python train.py --n_layer=9 --d_model=192 --n_head=4 --n_kv_head=4 --head_dim=64 --d_mlp=512 --vocab_size=8192 --activation="swiglu" --norm="rmsnorm" --norm_place="pre" --norm_eps=1e-05 --positions="rope" --rope_base=1000000.0 --rope_fraction=1.0 --qk_norm=false --attn_scale=0.125 --bias="none" --tie_embeddings=false --parallel_block=false --init="normal" --init_std_qkv=0.0332 --init_std_o=0.0 --init_std_up=0.0332 --init_std_down=0.0 --optimizer="soap_variant" --lr=0.00574 --beta1=0.95 --beta2=0.95 --weight_decay=0.084 --lr_head=0.0201 --grad_clip=1.0 --warmup_steps=200 --schedule="cos" --final_lr_fraction=0.1 --batch_tokens=[65536, 131072, 196608] --seq_len=128 --doc_mask=true --train_tokens=447400000 --steps=3533 --dataset="wikipedia_en"
Each number is 128 + 32 x the weight over its row's rms, rounded and kept within 0 to 255. Layers, rows and columns count from 0. Numbers have three digits each. The size before them is the row's rms in percent of the matrix's.

# layer 6 attention query, 256x192, rms 0.151, rows 161-255, columns 96-127
072:171091157146106127162153143052122138142165131054180155128130151147143051126148137094141079200139
073:110145110159124168145108121093147098145075106160082106150095097146107136154186118106128195082165
084:080180149135103136127117123189152174121124150111152090129165111115084191145090127167105137139099
082:126157174129123186099126078153109134114182134178139115103161067146091092166118135128117069137187
080:071179143094174168128146190118125142102106112106109145107103092129103130123099134115115197162156
079:135114155094111128128112178157141136124119091148092161150154122156097140133152114117070187155078
072:143109128149085106156136128062115127115167131174133128179087109138174118108126051142125103127148
087:077202158115153162183158079160097150109119107124073174105159144141108104169115123255098114138124
071:122123140130124126160138125145100124078141157165072182143127109102102163191108124157129100142135
097:152079116133159115147121178103135121125135130137090178109127138102096060133141078091089088163158
101:103087143117145083153143124107119146172156051130135114090139125120145049092163136047131096188130
090:132178070113167150078138134127219152111120133116101209090190148098114118145112092089116123150198
090:111171194148126136160131165134166189170161121098163084122117116198096106136139113089157164180095
093:133118145133117125153090149120101105133166131165129101119121139038078212146104132172185195091057
095:089055087169158174161144114100116137093165143089102079134115197079184092127119137099092111111160
088:163146107190086101117113081065146119118180125129120123147152091110121152163172036136151129141114
095:142072108142102145155127111139152032164117121132136109156118124125087156150107085137128114151146
093:128104146159219084101071150102118120092116114100081194234131155130120165161116153162095128098103
087:129090117105102122099166160112061101147147106079102083141123098121115075183105097097189085097196
087:119116077153144194101085134104087156109095135149122172165112141190136106138122139133116118153145
095:162112068123165152131035117099119156153147120110118112135126134112142163122201145122105175122144
090:170125098169119115134128105109150186140147140175132106123085099194081117172141175104131143096170
089:111151224104122176112148134095103099122091134102108156142133127075132176075134136046124117190074
089:110104159073130129116134151110118126157119114121076022064082057070105172117160139155139096057111
091:152120094085104118079148123142131099139135082138111155067075156087167134190156164107124145098075
094:081112149110142119136107105100144198148081160151094117110145102156146140099156090140139088171136
087:154113113113119105087136104094083130098169080115104114100105141147151149129179108126115116132074
093:116121146080148116091162175145074191116114123092131091159111141120166113194187120124153121142124
092:167152142088177119118184087135116167105127117086126125106096106131180144143105119145074171145171
088:146162085174121094146139106114104097100108111132101129135136113115162151118081123163107163098084
089:092086133114088176065121095129135144126114135120116138106153173123142127139158155155092139141070
086:149197167160133068098092175104141103111084157121128085194058154139147178108077117110125154137156
085:194088114092141168123102098170144121118092138114118157130167154148153077115096118174135139197138
080:145146135099122074100126086164129090116125132159140105089136128107110135134173094109080087110096
082:080099164141158137094128104065120161158106101120125126127196107104121122168143092099101124150188
095:134165156169111150128138076135131095065132146098100166136187168073144131083134083207086036107067
085:176072127161097168103154103114136139112161046157141161119145174167102055135135105148120135140057
104:116137142110047135121132175111122119096077156092161119181100190138129065152072159191123121124109
104:118082087092135092147131141132076137142122121148138130081138063159137159147166160097167123126149
099:108124199114087143162132123158113191123110095127162190094136144122118156115144117128065123088131
085:093089108110226169115164104168137139171156095123103179078188091127157108137105128122090097106161
109:096102149140155087127116122176107141151106121175145142108109161086067121166073097093088115104143
119:163119079133170122112176082147161158098073072069055108174099132131148117122073136151084136112094
106:118098137127123108147136097163113145142149118103091094095139132153093138077100158143135132110129
117:080155179144111161109103144162196097134137138101213145130145180154150141095103101075157152114069
106:104193148130163046127145118122100114113096127136134225139170128163105152145129122122141177081131
111:136164070104112127129148095139100089209159153157103099129169120088157145137171146105145104145138
115:105141104164109093125106122086112182164152105110104150138120156127167155160138094120146117134127
113:197105136126152141131097136135136189078123106088140153150112108116087133151159086187143136102123
111:119107073112117186193107191131096141137126076115115145112139132114199139158074083125176092147140
116:145148149169088108148145116151118072131086066095108100133108157143151091134122175149115141177123
113:125144113196147153171157155102085137144160124188116167160146146079122205120115146136096096074077
113:134056103144112120091119132051139130091112166145134173094154143202190125157077135098146163152125
110:092123126150105146104135140100118085137151123104166145112044085067162158149151114160091129120088
114:149135233141126132112181144154105104190171098155125130132146127131131063139102106108124166132151
118:119157118124156148167142139151160163110164133121091159099130121130139094195117149113162135160114
117:120118124115099082098160072195105154139149069165129116108118144118084114130116161148159068152109
117:136147103118048119134083142132183110150151143102172154098119058123120131126132137120109145072090
118:153105136114119111146119133105136153107136139078159074114053095064136083168090159113123143150148
104:164135142162175095068135171117140128148143166103087065123115106154177173118112193186111155115134
116:135131148117141124173111142157104089140154130132161072120132161139136132054113154102116138136151
112:124108112128125093125141131223178098085133131088175120137148091176103155121121111074183165142138
105:116203063122131118100133129178134123191156116094083122111156106095157105117119102133076112092114
088:127112123087178091118161057097135106115195081168129127109149109152129094137156131152121055108111
084:161138091145124113150129140170073109155158107158131102100090060150119133093130129097111110126122
087:099106188168210133142168069137145139170105081104118156108196103120140069167131117082091092137087
084:139105138154074152131121092099117087128147093127135128114132157082072115121120117132102091113126
104:171092111181095095150162129119083115103165075184102190197158156103115129112128143148126117145090
102:140108101129148114137118195119121094096186162128148141152132169126162101157143112067129165080141
084:112141069073100060137152094123108089109167070148115105077101112092105115094078156125169104129080
100:160117099166152148143100114125131161187122114117093144101184097104130150095093168163136092225113
098:140167128178077044130143076120147175140153110164147133107125110096150175137145162096119171142164
118:136124143126192140083166070171157146160155075148119174083157072095132131103125105116068057141187
114:113154107133186166054196118172109142158144150089160122128122141165046172161065121143129163106191
115:109175108102134140149107128125151138137124110085152117100085150132135069098160106077151128044125
112:160065107138140158135116148138123127138123140133033153153171175072162124179111153084133149086113
112:193119171107078132103155123057168056148129106116139145081144176076101184119150149121103125149111
112:144101132163148169113159159148070134125123130092113156102119160116135105130146120148202172186123
111:103120090092116112134116104100113151181142124141101183103158149148154136131127126111126120135109
110:074142122131158143137165138097097130138089145055115108105224078121148061110149145169155106134083
114:149160145109108172113093164111114106078111144111126172158139092101188153124119140157140097140148
113:078131096079135162183110186102146122128123113109134116077141113069112117071098119135089107158086
117:074168175120164159110053159152092111092104180148111116130133174215135188146132183102121150113080
112:133136123085157051159171149169079057114131165135090099141066114098120116123044143167205088070180
106:120145101143091151173121146133124094112140109189135113100168133099089115081168124156083088123068
112:127122139143095143151196090114117098152150140135203182084110170179118126142135139124170110151128
120:070106130147097082142084093075169117123165195156100149124103152115130132135129110175152108135130
116:127126177089162162110183211136078145128122106120060127211109119148160111088102145053174082134075
110:118141159159097122105170083127098148087111110112136096065099106134147145075118130182144059163153
105:133117153136148165200130109160109134132144125115092180163151166142117124125077111147080142097099
112:153091153135128078188105126165166117157126114112090126128089084191162140100150111156178151150174
118:131124180091069167168113131128132114160160154180077158067094139155039135099114131106101147131106
123:165133121108100172090074112154053106157121114172149182119058140157139077148127108132134119145135
115:092134126099173103088122130140101096094137155056136091117164138172112051157141153050113090152137
112:114152126124116158158128167165150148117137134133134146103159214175221133134113176128118133113125
# layer 6 attention key, 256x192, rms 0.154, rows 161-255, columns 96-127
077:147071116142122147150125140067106167131158122146114096120118101133155142116098143117111154162131
083:126074117139099121086137084141103102151141104143125116132120119172121162113109157151140125065114
084:157077111141127060112098155118144103137115111136169137139103205146115097102130093064085106113087
082:143124080165169084110129155096141168179097110098144153151117127101155110140118080102126183120184
085:170097114118177092078142097124137151135125074095142099138071113166141116155108098123114092134164
087:067187148140113091131147168061126123066112153113089112135194114076145185165077102195141147146103
088:107127125092176149106147062136145080163100138102139162099131160149135090139155152130138137156165
095:077154105153150076063170135142163113150183140054152120118096129149163160118207135107160113124083
100:085121116091113139162122124093167169149153058106101116109187112106110142093134107164136060121097
089:162115151108124172100120121111145093120089115090118169119122083196173170132080161102157114079106
083:160143139103078121105105120171156120166092067120101123160160116072135168132130118121179152080121
085:119096179112094150114043125102072137150144159163157097167125101122126099130168172184175174099129
085:142113102153111098125111166131165077042098129160126146152061182040162170184117135085164123146080
082:119155100121065114049123179130096178179143103170127190112127098127136110112133175087108085211124
087:169152143074114138136137141167135186070084075116138181106148096136080137065081114146177096158095
087:116132123150165123140077132172116134141093157119132162128129103145145114145106107166087093160136
089:121156154114106188069138142128129128122113101106193115152145150145162128104137139150155189111091
091:086153156136092147115119157144145154142127119087131117120122106124099143138100147151119118109123
091:087078129166186143135196147148105102133125103128146131134157100091129168123035142111148138107151
088:150120118107206097164145104070144170112132186155152081129140091106084143107172133144147107079132
087:127091153092105134114165111131130117111123143106138212073136157141120126103176099165117138084052
086:072141125113171095180114143086137137078082115171121104127128073074158199069119080115104172148074
083:088148091152124093127136111118140101136122124168131163136070104216159134128086127130133136190154
084:168168111170132111111108085106163121114137160170149239108124172137096159120093095092127177087198
088:131115164136145161145157111093157196137146097106121125159100115116116129090106095186137041139113
086:148115091141156140146127198084108164125129064123191121124117170117130149099119113158126130089128
086:109076057113080139135120075094165147166138106129130108133112175120111072134060143146130105084147
088:129114066150074194090134156139141101122151164138083125100110133132112086084040104136165116112183
083:097151132132114122095128150107106069115157091163070076146080091159148122064124138151139136134216
092:141067147092141133095118098096091133116145121126186159113146129109125110059116137109142100245116
089:173186133146092091106118117117122076153122232102149142156149115074113101104146085166133187163121
082:161168139095086101109124072159138104070129162158141061098142176128098157143140141100073133132121
082:126195148119106126103157199173125162091148113126095162159095137111126141195155135156173142139094
088:127203100086110180105142126062171146171131078195114186148093124142094065135100103163140073155162
090:138160182203089097196131172145147143104085112138136140123130140112147141113106112166150081155121
094:081092128144112136125123133129132071039136108134148117119100107091085161060176100211113119158123
088:116118156179158169113134110110158129135092141164099170068123072110146158120127155129082162094118
093:127098167101089117107165097139135107119150139143129185191143143138112174131099091171073089126092
105:099118083097166134073155135155132105096072100111145102145074090136182133074130149116131056101172
088:093073126158075175151097198140125142103107149172177074113097104152132120057179160123144191130183
110:128104140086092132209135147115146118135102142177145140165179158142024159118143076153160060111127
103:087104236136131126167086127135113120147128075156123108158175153149060152089153144149096139158144
106:115175154168071128120129104118103151085145124084136154137149103138109100073170105143096186098093
109:117112116146134112161111126110139111126136132091133133103135110056127113144058116110123120091086
112:106086098235146151138150098092137122097094127128088132176215092121161113121130142104131138097112
102:071147119100093142153168153151115156090132124143083124109133130130121108092063111148108124114135
109:125106166135063058144119128131123091181098149146141131080102120147107140118131157116141140183107
111:163085113141037170095103116154142129122135126133143146127151131149132120103087098120094161105143
109:084076109215080126139122115183162172138144100210147110185129145150100145179116093145127132094115
113:141099155114102205091161161112126152130111093125206171136214131097138087099103114160119128113090
112:057110185098127136113068175204162131126106140100186153195165133125076087086139158164128127134133
109:137117194199154217209158180114107168149092075136145180079108133095101188148115093062147092107081
116:167178148093181109086131118135139084155159056132143152139160118100151078134138086159166085108096
107:107130170148118147141128090074158145149106127067155083107117152125113103084127135118122220141105
109:092195159105129115166115096202091110140122138115101166093110107133169116098133148088127105121107
110:103170129070080151075192138133126107105114078123114110178153142161132147104112191207121106129134
111:147144151141149106120110117095156065092124184176114153109139143165122045097179110109140164132136
111:125131133153093128132163216091115152131119094139137182129136154094111115178133124178160130130187
113:115124122117088156122142118150174057084156139122160085149093153129132145222172154101171114173058
103:192130139068104114168138168063153130124111106130148120131134112137144086109152141117146105148144
105:177119084185068089152161091121054112159117126100099099128138125076121126113114145113139078140119
105:177155116120160099115131175113141120085118089157109092145125094109120169157147101142129121191084
108:135139093173148212157111166082143053168167140167100141148111108123176127104120173115077106147137
077:100144162134141146104146127084121143136052081130103187170142153175067131144102076168151127128152
082:145115144086139143087129142240128167115127142120111121106143106139153175106129178081131055098157
086:152110084106186141127181130149091111102106084135119071190166057090154097110169114112143087131175
082:133109147067146108080126125130126150159152122088079182121084077168092040137089090108107116139141
108:129150119137145110128100094147138178116114134097149076087137072216140141085108194104137110105151
098:148113119087108111133115084178144161137196123167132086124084105175132130077115168085108174130140
098:090148179063187157143122133130088156153137098114130164130144150107224113171205111144133132147200
102:119124103135117099148101121146100144120165154125181095212135154138141126153154079130121166164129
117:195154165113176144161107182151160160088091117093165143124171116145041156120125140179147120141117
096:107156168085114133113117154125133115160137172114137116110179072142213077133104152113136130131142
108:133134136125142091094119136106075145137099160117156112173116140132086200054059106122153143144097
108:149080102147176140166171129106147093089174136181114136121107108182145074094181193105126157099172
109:178138198072104166145119114142091117107055119101129122087112105177161087093088137094104160101189
107:139141145119090121114144141148126070112075123126159101189160172162125062128095172147114195035105
115:125106149145104159085103147116103126159135152159111130082171085128120075137204131119109162155126
105:131069155140114126153154105107109079108120120157115101136116083074114157129136105101096146228187
111:147129074178094100121180096192112093112114069129040149158154112116142130098114111120072108124109
107:124101083142146127097155099136132102184131190188153205105094111106126106114107100096145152162077
112:141189159152123158093130080165176109135050101167145130094123141163081161111120169109098095168060
104:133169157147109093129050126078118192128133086100134128164150154123135140139174139144118115147087
109:022128125111180115135147125151151093113164128080142037156130150134117120053151124119122086124110
104:155105158173088112118174135065096108157054078162125161121126147042083131104140121132147160102082
114:135106102137110116134183126103160141083102092140113085150088127126112145114120118190167038148051
114:123116130093141166096122126114089157112111171147140116116144178100176176157184074134135120154166
121:119139133212151106143077117166146120113159123161108078076118148111103156110136147151098062153186
109:105098171156101059106161086083136154150105162122142152087148104147184143127138134157099136142169
104:161127152106175127075117176127119060120173113107099101158077039095152172074139067066151117130069
104:084152059091103106100156128145164134144144107128104183027203074174126080078164125145125142137105
111:115142132118106129106112075146104148151131116170084119135161125058077155116156121086119107085091
112:107116134130107164109097153107131035116168107168130166123074134167160142064082086127166174105098
116:112103132132164018150156117094119114120188118107139164109150061126095149158085146089179108143081
111:151120132052085104095198139170181143116147118085145127102132108098129173147180117139185152131087
# layer 6 attention value, 256x192, rms 0.167, rows 128-238, columns 96-127
100:133145107118123122104184134164081149118151162182099069128133112167181112105104158128102163044058
104:093103116117153148144081146184114073117104102099141160127154118152161103073130106095128065131072
114:188164137118079135140116094112098109110183134203158148148087121131094141135135138140128104145122
094:125110111140058121078152158115131103150102071144119096162162141109087155123101151152047126153144
100:093116150145133137118142115177164078139096100179132127116092114138151152104134134140105164150177
096:179069121142158108082168095146067161175163169168162133127161134200100142092101101121139115115132
104:066128085122161139098130111147138146100184172170126144108194096109134191115127120175191138118066
088:120113157102096149070134137101088049183167143140091103192139123128166080150114145175139097121125
100:104157126155132171138088096139149135152117154144161087118131065132123159095154154205132118177079
102:138139122105204167160170115118133132118171090119178137119056157151110129086096167142107057120092
108:139134049131132174086209094078129100101125182133101138096102143157123189143166090092130115107091
103:150115136148125152150144109099137103137164137157107166075116130121136120077099093099104188088115
093:105167145133085123106111102084118093113081128132094118115105154107143178114140191130132106088120
102:084119121123144122132081119131044170144128108093123115149146153149159141167146093148124154126034
099:156115154145108150091085135141103148086106078114124171112140106092091150170136168081099154127125
102:125107114167131139176049122121155120153111111067086096149137130102146119200051122126175143088138
096:137063169115130128098085115142109179093077160140113143162142115090204143109171184100119100119144
105:156164089088130137114106143101122152095094096138146170125121108107128134128183126108091129008157
102:140114165090123197148125197158154133167112086156091082099154132125167131119096118162111111106114
103:148081164140070168132131132085109110152118078140104113098087147167057141148203187125161207110171
103:084161142165147085125122157140131195143069127034130182108124051131166135120145105124143177100104
102:106098152154145112115130173173112117114142120144091128099137196105116068140110127151173179070127
101:149170170106134163107119149129102117129120127113137119186140121112179161150164166162111191161196
098:134169148147108107120096112140139134144141086095184098136137179141154180099177088181094129141195
096:138131146100089033174100146073119078152134098122162113144084209073127130181174094144140122079090
118:095139162116189103109144139162153145176109148115092155132152099093134128169169155169131143120130
105:137128106183143109154117095121137097096130146087162113174148105067112151152150113128158180095110
096:141139098123091187127123121152119070148155113165111122133102077131062074150088128115116134149196
100:107139150129142113066159103133172088070082161107184096174147158086108126086100099089084133130186
096:125125108142165078116037168173139141108117084123137103124097149124187170133094082158121183136094
107:124088060156183103156161110095136143076128075186117131169110138182110124143143126123099107115111
091:108097164092162092117098080089118197164151155148138128140142122166118074120079143138124104165135
099:108092109227132110090180098116153060136089113075153165155136136193159180081143101086115166167095
105:182098103089108157146150159070131131129093158117160138098164196084055104081156205137125087190098
105:143088114091080113145109099122171183048141100113149140103082146187058132175140112171070088159123
105:153165146065132099148135191133099077148116190147109101153145083115149124162167118139114133135084
104:164080148155187133109094148153144128117145164157124121116132095178132106125146130190057004148096
094:103150100126096137124190129107150134101149180073135144104156145135096154134126141150150093085132
097:130107133101114178174136160176085136192121112136110101167143121102106167122181061125112134156127
098:174076145157146092117110134136145120172120088159069181143135122104080152075143090118139134147121
095:134094199136166165129097191121144148150168135145163148161167109102126057135133141080175081140150
098:100117116136138114075124112111140052127163093133100101129097143108153171086133108151108138149131
101:140109113093127108135172097116140072017129151134122133147125084152150170128086099094122092131089
108:143165116176118090143132138161121112126151134131094142078126143118160117123156085075133071108122
104:124118080122150155097093097130139123166139078108131145191128121163196192099070156152129107125089
107:133100108131135125130143124107149092179123086114170091074126052125124076165115146108149126108126
093:115204087153134135106074159153130125155120136095089143077162189160067113195230157105123154117117
102:126140117144152145104142154170104109122125129075139153119126084126145171124115069173114156079115
103:114083186175095177124147177144109099149143187105155163164168148074147155081143119138095215152125
107:067122102101125154098126132106154128072203089109149118147142140132120117096121110148153177105123
096:115109111120152154098162151113169152169073181141151139114077100147140130138149118090100140165113
101:141105161158093118136115125070093127089165087171129135085108121113152103129164188118085148141159
098:125122177153196106181061173102176135123172071170130174133142085169119097099176152132125170148111
096:095146098084073155096166131128181156149151078170100171136168125146137097174185091144059116140106
097:082138150072133152120096153117174130134171130080119107135137098080111137139139080155113116163124
110:148124066093042113163117181125140110138126138127112066150135157133099142107133080143161101149106
094:087108146124079091128105136150153117137116064083129147123120118135154148146151102161131110129104
095:081128100111136149144164073139143129178155112063116152067152099172157105188109133097075132106135
095:161117128067141110151100141115095148125159146200143131134080111159106143172165142131096125154111
096:137119100113164158094184127094132186119118125142138152170086170139184088145143115112207115163160
108:164125135126116123126155112064190163097132138139135104103103141132144142112107124090086099132170
104:101102061140117179102108116067160123148122146126144144118112105165132111136176158229137088136118
106:143139187137096137132072127104156167092156122129156206130063122133057151096129142134127216083143
098:061127060153098146111111131134134125170131176102131148087106146114139151165117166155095093070143
093:171105117127148131130100116147206129107094079129132139097119097133086207141204141093086183098092
099:128103090104158150141118187069165135166120114118149092123144115099084184054169163134081150093133
103:135167066101137152100054169138159095118129098205160128186113116148097189149063098130161150138182
101:157138163120154093142147065155180063146131135067173139144144144130135055198149091090162148075123
094:113127040132163144097132161184128136139105111124161112135109154143166120117117095109129161131118
097:174159148173129123114129169146156112070143193081100128095122064090104119128137106110138097192171
094:154131101071130098111160166076068108111100153081150147147097164080104076149123091098109147089150
090:125094173116136165109155125108135117145097129090103137106108118084110157121158156162162098125161
098:170126207113116138141132145142146153149078171110141149180130160186081203129117094113080097143096
093:118145117095139166104059150098107202144176118127127187065131103116098152125123135150097094112094
099:129156113066184116169136091093120116099157114139126172162131136097104154108132109113035085184092
094:117072143096142096126164091112117139102161099129143177088082119160152087050144143172152245133141
096:127131126133161091139072136125136117185105103101049168127121117104112133163172146138109157173110
102:076132149155100083089106147201093108102077089112153149151142155139131132115136159081130150144086
096:118138163115162120112047079091155106151092123135143085115158207096113146136115118120056141122054
101:118148088102130119072116148147145085140177125149131171144120149114151127142204125050165068154113
094:154124156165137138070157083119103160050155144088106124098128155134104095192137138186131120049140
108:100112157153102146148143096089069133111075119079133033097120141074121104151145091121148113115083
098:105116147161156136170119106120123191138160094059077124116120133169111134121194182146118080083173
105:129099181127140102162085149107155208137185139171191123125105104097146131085126088149094107127113
097:120110187147103122154123133130149097136128133177151018116125125115160163050134137129109086121144
100:133121130074114104100117176110087073150096118126069125138147150132196099119170080180194097102071
100:070105100166165089096166056100112143163169098186144150167134138114146105126105090101087102135147
093:160165099084103164091154077202140062205132138127127150106104148109072130088161100114081139076116
093:133110133145096116119154075143089201116096114098142126176142107138156126086133135081191125092118
103:092099121150159142165169069114167059093138110170170181179161144173195131145135120136147088144121
102:122144175118095109127144151106129131117134168101118106160112134156079066087178129205128125216136
096:126122178189193128140165137206180147150137127145136152122146095090080066120123136127107113104123
096:093125132181136056083149097094092141137107126143075133095126181114092218147079168096174098075169
097:137158158097110101172124090073092121127163107111167183109134114063103128124096112157209123140109
093:154104147104119109104136169147131190121114095152141136168129074119097072089127089083184099078159
098:222101179089070035089102154158111112127106136192170102135115201112182159138160157144110130107148
105:184120083137139126070179113144147158171106107121175121106153194117141116116200118145195141152084
098:084118150121095156084163060099119098066178139152141134179092130114154148124133164092173133160147
095:151137084151136141126184064119148115146128126168154124133144112126133133169158209133143090143140
102:142171137162121113156162115079132126118129127080126149186167081165092202125099108101144119071089
102:152065119095054139126135100139140119118127149129137123073123066157180122187185141096137056178099
100:151132097100118113086183099163083136147082143101059197097109085141111119108119103167112163092107
099:075175189136164127062089120122182124145093100129109132110143167087130071056146121131175102167150
096:112047154174148070113095145138095178095158099176119114142144163139139111144153136104165190168111
098:108112146061141128126113218089171141084110167147110132121095111183102178144127148111148066119106
095:108107128111191134064077107165113175102135124184093091159131132115120101129127115106129086083105
098:076136103189076087149075090100123138104159105130127145118160103132084097103179166040103084130129
102:107091110058126131148129197137082152147099136144131153149118080135181139149120067133153162101161
100:129102157149129120129186191125191143102174148152126130120109080138191211128115121137186123093134
091:103149101125138046180142089100141125129129173135150134185133150103133110163110092142096101092163
097:167076155144159114131117194142140102129059110137163117134128117093090166115175175064121133198120
# layer 6 attention output (transposed), 256x192, rms 0.151, rows 128-237, columns 96-127
099:194156088143173144102122111123107136141093129141093170072168100193130084122114136108193143145118
103:077146145118145189195142136106125114090076094118069153107134135082192146176171163092093138129095
124:096112127168084071189140143078133122133152166144139075153093141128122083160130146107131127157130
093:133128181112148052106116144077143139141063098125171131136078148123100164143158177134152165172154
098:132153206164125116160107142126104107155102076179136091130135170135156170116161153114166144077147
098:097106063103088153069155153095075195124189144130128109090115090141127127144094120138111127119042
104:099148090074152177111139150134113113121154181106161168129113136128104152170111090121148167138150
088:190121135114191091140169114103162115145163137151113122145114074148130083072077130111159098158181
105:103204158188166160136155083089140113139140169169131132141120144169153163139124106120120059162117
106:161133162114113086123157135126140079101148160142179083139073123168099213096139067147132089139143
104:193132087140091180127124130098161137128162151118200049105071093155106174092154116082150090142138
109:142156122161162195101097155124178080122141053137114162137112152083136111151125098091161165099126
095:137165099111133127161124104119134063150114101187137159133143147165178122105155181072064128128120
105:100176140113127164107118150120094138154144155074106130092127086129145096130093169194093157100088
105:172103141143076133093131108149120210142106146070088177119124090167140120136082152161090176110132
107:110063185160121141165094114101067038170179090105098130114146109122106117150147151156127146147139
106:190074143126056085110058106162140154167130191135149186139130092114136195087170082171074192133153
106:140107089151232175138132103168158121117066120138117144150142142133104095106103172098137120112085
100:096124144168104161057101157167127121180091112180091101127180184153190097123094172080121151173159
103:191082159154101156144110110110110161133125088146123069152039136194086079144124163112133166128105
106:137151162133164187082145137115090137193134170134162159143177099151131077151136106115070146097109
103:155125147099172161113155159164119154109096104116155182131140185108102104158129197140099170123067
100:140146108096111108174112146124082180136042145162169123155094107065141154097112157141120146104090
097:170121139157095138108214109108167128108151094146135095121119168086141112108110119122150131115073
098:206091099101146108125114098086118114160143146138164150114135174122146111114105115163119148099110
113:069169093111199183148107182107074146161089128137165107148162144114121121124133111157080161142124
100:097132120096171028162143104133114115114138117136158140198133134132109108150174085138139147112053
095:106173111152143134132178134130118121123142120154106117109147048128098136151163157068157145128120
099:163140137093101130167115156054149108160072142096123155167140149135143117149137133138153184120102
103:106077114078195126122114135110178040156090175118127123152122135118140102129188176169122094097111
108:115152106174105120159148121159158174085146109131105152132102195128128121089112120156120128131127
098:108114104090076141153134125183137147117126070151119080089149023117115057214119152136188113079173
103:139098113132166176159108108078131141145068154106106177165099131131083135132128143085079081115160
110:123108101102104113155198087084112123092169095156124147110122139135098125097130123090171073133205
110:117103137153087067117176071076125178129161054151163155125090131140066068190101140098176076134168
106:118167094139124080145150123119096080152121136075143076128090092155108147155106117139148138166083
107:090142065117180068117112117091077112118165151124103111116137124115155154122110158103134030154212
098:141149044132127153138168079094112092073133173155136173101125094113088098058092125135114080158116
099:119114182140111186156124132122131136117164187144193150130120114153153136107143130172124112162143
099:154144140151172190105120118116125170166132124145092095085119100187116118106160111135027167169147
099:149130152113143128168125159161112133148093178158153130072137154167120110169087090065101081068169
093:145132128097130101095143081098102134046176141110142063137071085118106083105140111133104154122080
101:085150109103136108155222029137164171156095134144129138100188090121128134077111145173173160108102
110:154140058107129098107116121131089105080174218120144086143164133104105124124131125147121100118137
106:174092129130112160111143113128136170135093087131103151129156132143133134066093110160088138131179
107:090122120121093142102100064141122121153144159144141115115113132154123103153159158071104087123081
090:158088112122085156117103111114066131144118116175185085116073130154174117177144131084122190116079
100:192126073175182235088197122092162150138159209099142146182080163092166140115119118107128124146111
102:138110134151147190039125153135048146131164131106124141115120128094142146094158105141092139151116
107:157113076144117105117139069119159136106122125115098108152123162148130187101100131086115162063127
099:134149160123148100145115108082122112097132141091136109192064115120146142114102123067154139169111
105:105138152143118111096067114110147084099137161126123160107092100102119059090135163110160169145244
093:101151188169084161114117116136072122170104156142154195084071149084086118145114110182155139107111
094:117146158153172116120082104157099119140154102065128140135126140161146108138115148138092148198079
095:172159138121153117177112128108125123145171139126129167188137140107120107134092129114019057135105
109:123091120120074164141088109132097111081075101156152150125122185128129082121113111130142117158109
102:124105174160119134153131133139121119119106110088116153139146166125134111135129155138068156151132
097:137099034133102173110154144138116123106145193159103166173147102113086128129199124074128145100123
093:131134127124184069169141175102094122111210130117161113110111137116095081186184118146185148159125
096:151140128163186097103140120089120117120070113115122158133136159177188133159116131090139088097172
112:143132114146111096193117117066105144155101055186136123062063135132128146069133120142162072155131
099:127142173099166057114151126114127069163118105113098116148092123084135098156054142071154114141137
102:093122127148139101099106144092115140148139104124206152134090165187093119113135080147178091117122
102:186137137117097155222108154151087046125165134129161090118129130103158126135095125121142164126154
093:168076098080179149110160124147135142108106089098112120132177147105149185081163133101104126148098
098:162150225111097154143115133138113117171092134123172131103171119122149185112119111105091100065141
098:117089104104189102158166089079155099108120132136114135163136166130163160141142108098169109090151
102:152110148169175119098126137150107099114111138064162147131098068142113119120129124102180129127161
093:096053145116165173155147111150124134111116156065119103108133125182147137159157146120167152148075
100:137114148149060090112091180163135076100167230104131085133122114101099161137141134150145124211152
092:144122134096067128187158123126064097112065095133104133105178170159102105145090199110099075154142
093:109153157117157131077151124171083141082107144104137123121153111113098157197119113179102114097122
091:126114126127110141128104152165145171137143140158112126158157044166096185143130166103130042183084
095:127147141109167128126139162126125199133165115120111114164137165081100149080149119114068109100079
100:172193127153148153112115119090083105125143136118151167159096174124159139132091138091097124205113
095:190105131131138168100174130136106133135103112146116168178146134169167119078123158106154146192108
099:157118120188072113141080141137124091093151069087128137145104139152130174170166122158191099134136
103:092052145092104081072134132161123115111103095080120101197141134160127079114100152134111175136060
094:142104122092151127096123127108112157145104133122182134108104136142125141127104119112040093120061
100:143093158105148134070149094107156098172139177107138109139155135023183130189187124154116160074125
097:074129114090162094072118098115123159145159101114052145143099170141098122192072171155155175076143
109:086100120094105098128079082117137128100080117132158137145144129126096143109112102125129098164171
097:129108135111149155117152080093056158114180102108140141086173109113099164132159188179150103123128
105:090137162126098188146110145172148118075194131121092072164068109056093093121133119126070125137142
098:104135156092103160151133138092184137133147144132134115144120154152083133186125153221127105111131
098:138174107138134126095133098097132123118121113173121082145143130111160149117145102110228137119087
100:130135104147112143142178157115128104188156109189147142123127158125154091093107125147135089129119
094:125116102073098096102189131134136092132162172160150141081110063147102156121111123155110133172114
097:156129077118174179124094106113118102141146211094136078087174128092158176080113128117170109147205
105:144145159125169186091147120135165169050181135072156148205169116144111068116156148142143168110103
103:124137124148139163123145136194086074098123110135154073112069155129087138125155093213193089184102
094:148175224133168137144158180193120146088093135100083080173140124117134125135149109182153130130121
099:104115118114158077111092086077123127153136120114137100186105155135154140115147120116140115121175
099:092096117155119118155190081098138125068089171120168162147169164121124124123084147112128127134125
094:137143117118114123086066129128142097135123133148105148098099063136106085058144149108203108108136
099:157118146095115096114127200153152123132110142196092083172137207122171147136171152069075146156137
103:143137139112132133169157109176157141153102140091121133130089171108155093107084124115136143144113
099:072133156121111125172126106140167149118160185102141121175094094128141157124145132146079135162150
096:105140067149190091092131142123113158140134143119116129133126131064099135124157153139142125145160
098:094173150124133079166124138113139120121153160103132160159114108124112145068134108178121053098091
105:157087130116071114132083146136156129105147136123086119121144114136121120135138089116126146110115
098:171138144173044085078124070063128162149108135146077121103142130133154112115086124170134112100094
099:121114147114129133080102135133086135149121064113139096147107118146112131134167065111131081105130
101:160071112093199124186114140105133165098143096193139150154096153120145074163133147148104121128098
094:090117144106107147054097132064164136054114162042086134127078161151111208113155096129125145112113
091:106111081104167151118124133143184139125104144183141013136159134104104139104159114133121100134086
096:141109154102094121160092072099140156079149101128148113081130106124139097099151145123126140126085
102:090065139123182122173154190118129113057061121158162169185091084110148162126148116093147134148084
099:166128118154149176137153151080176113089109092132144168121143133078160137129079113148166157121190
091:187165137159110127119159094125109093040126151174105108121161187166147145132136077123100141087128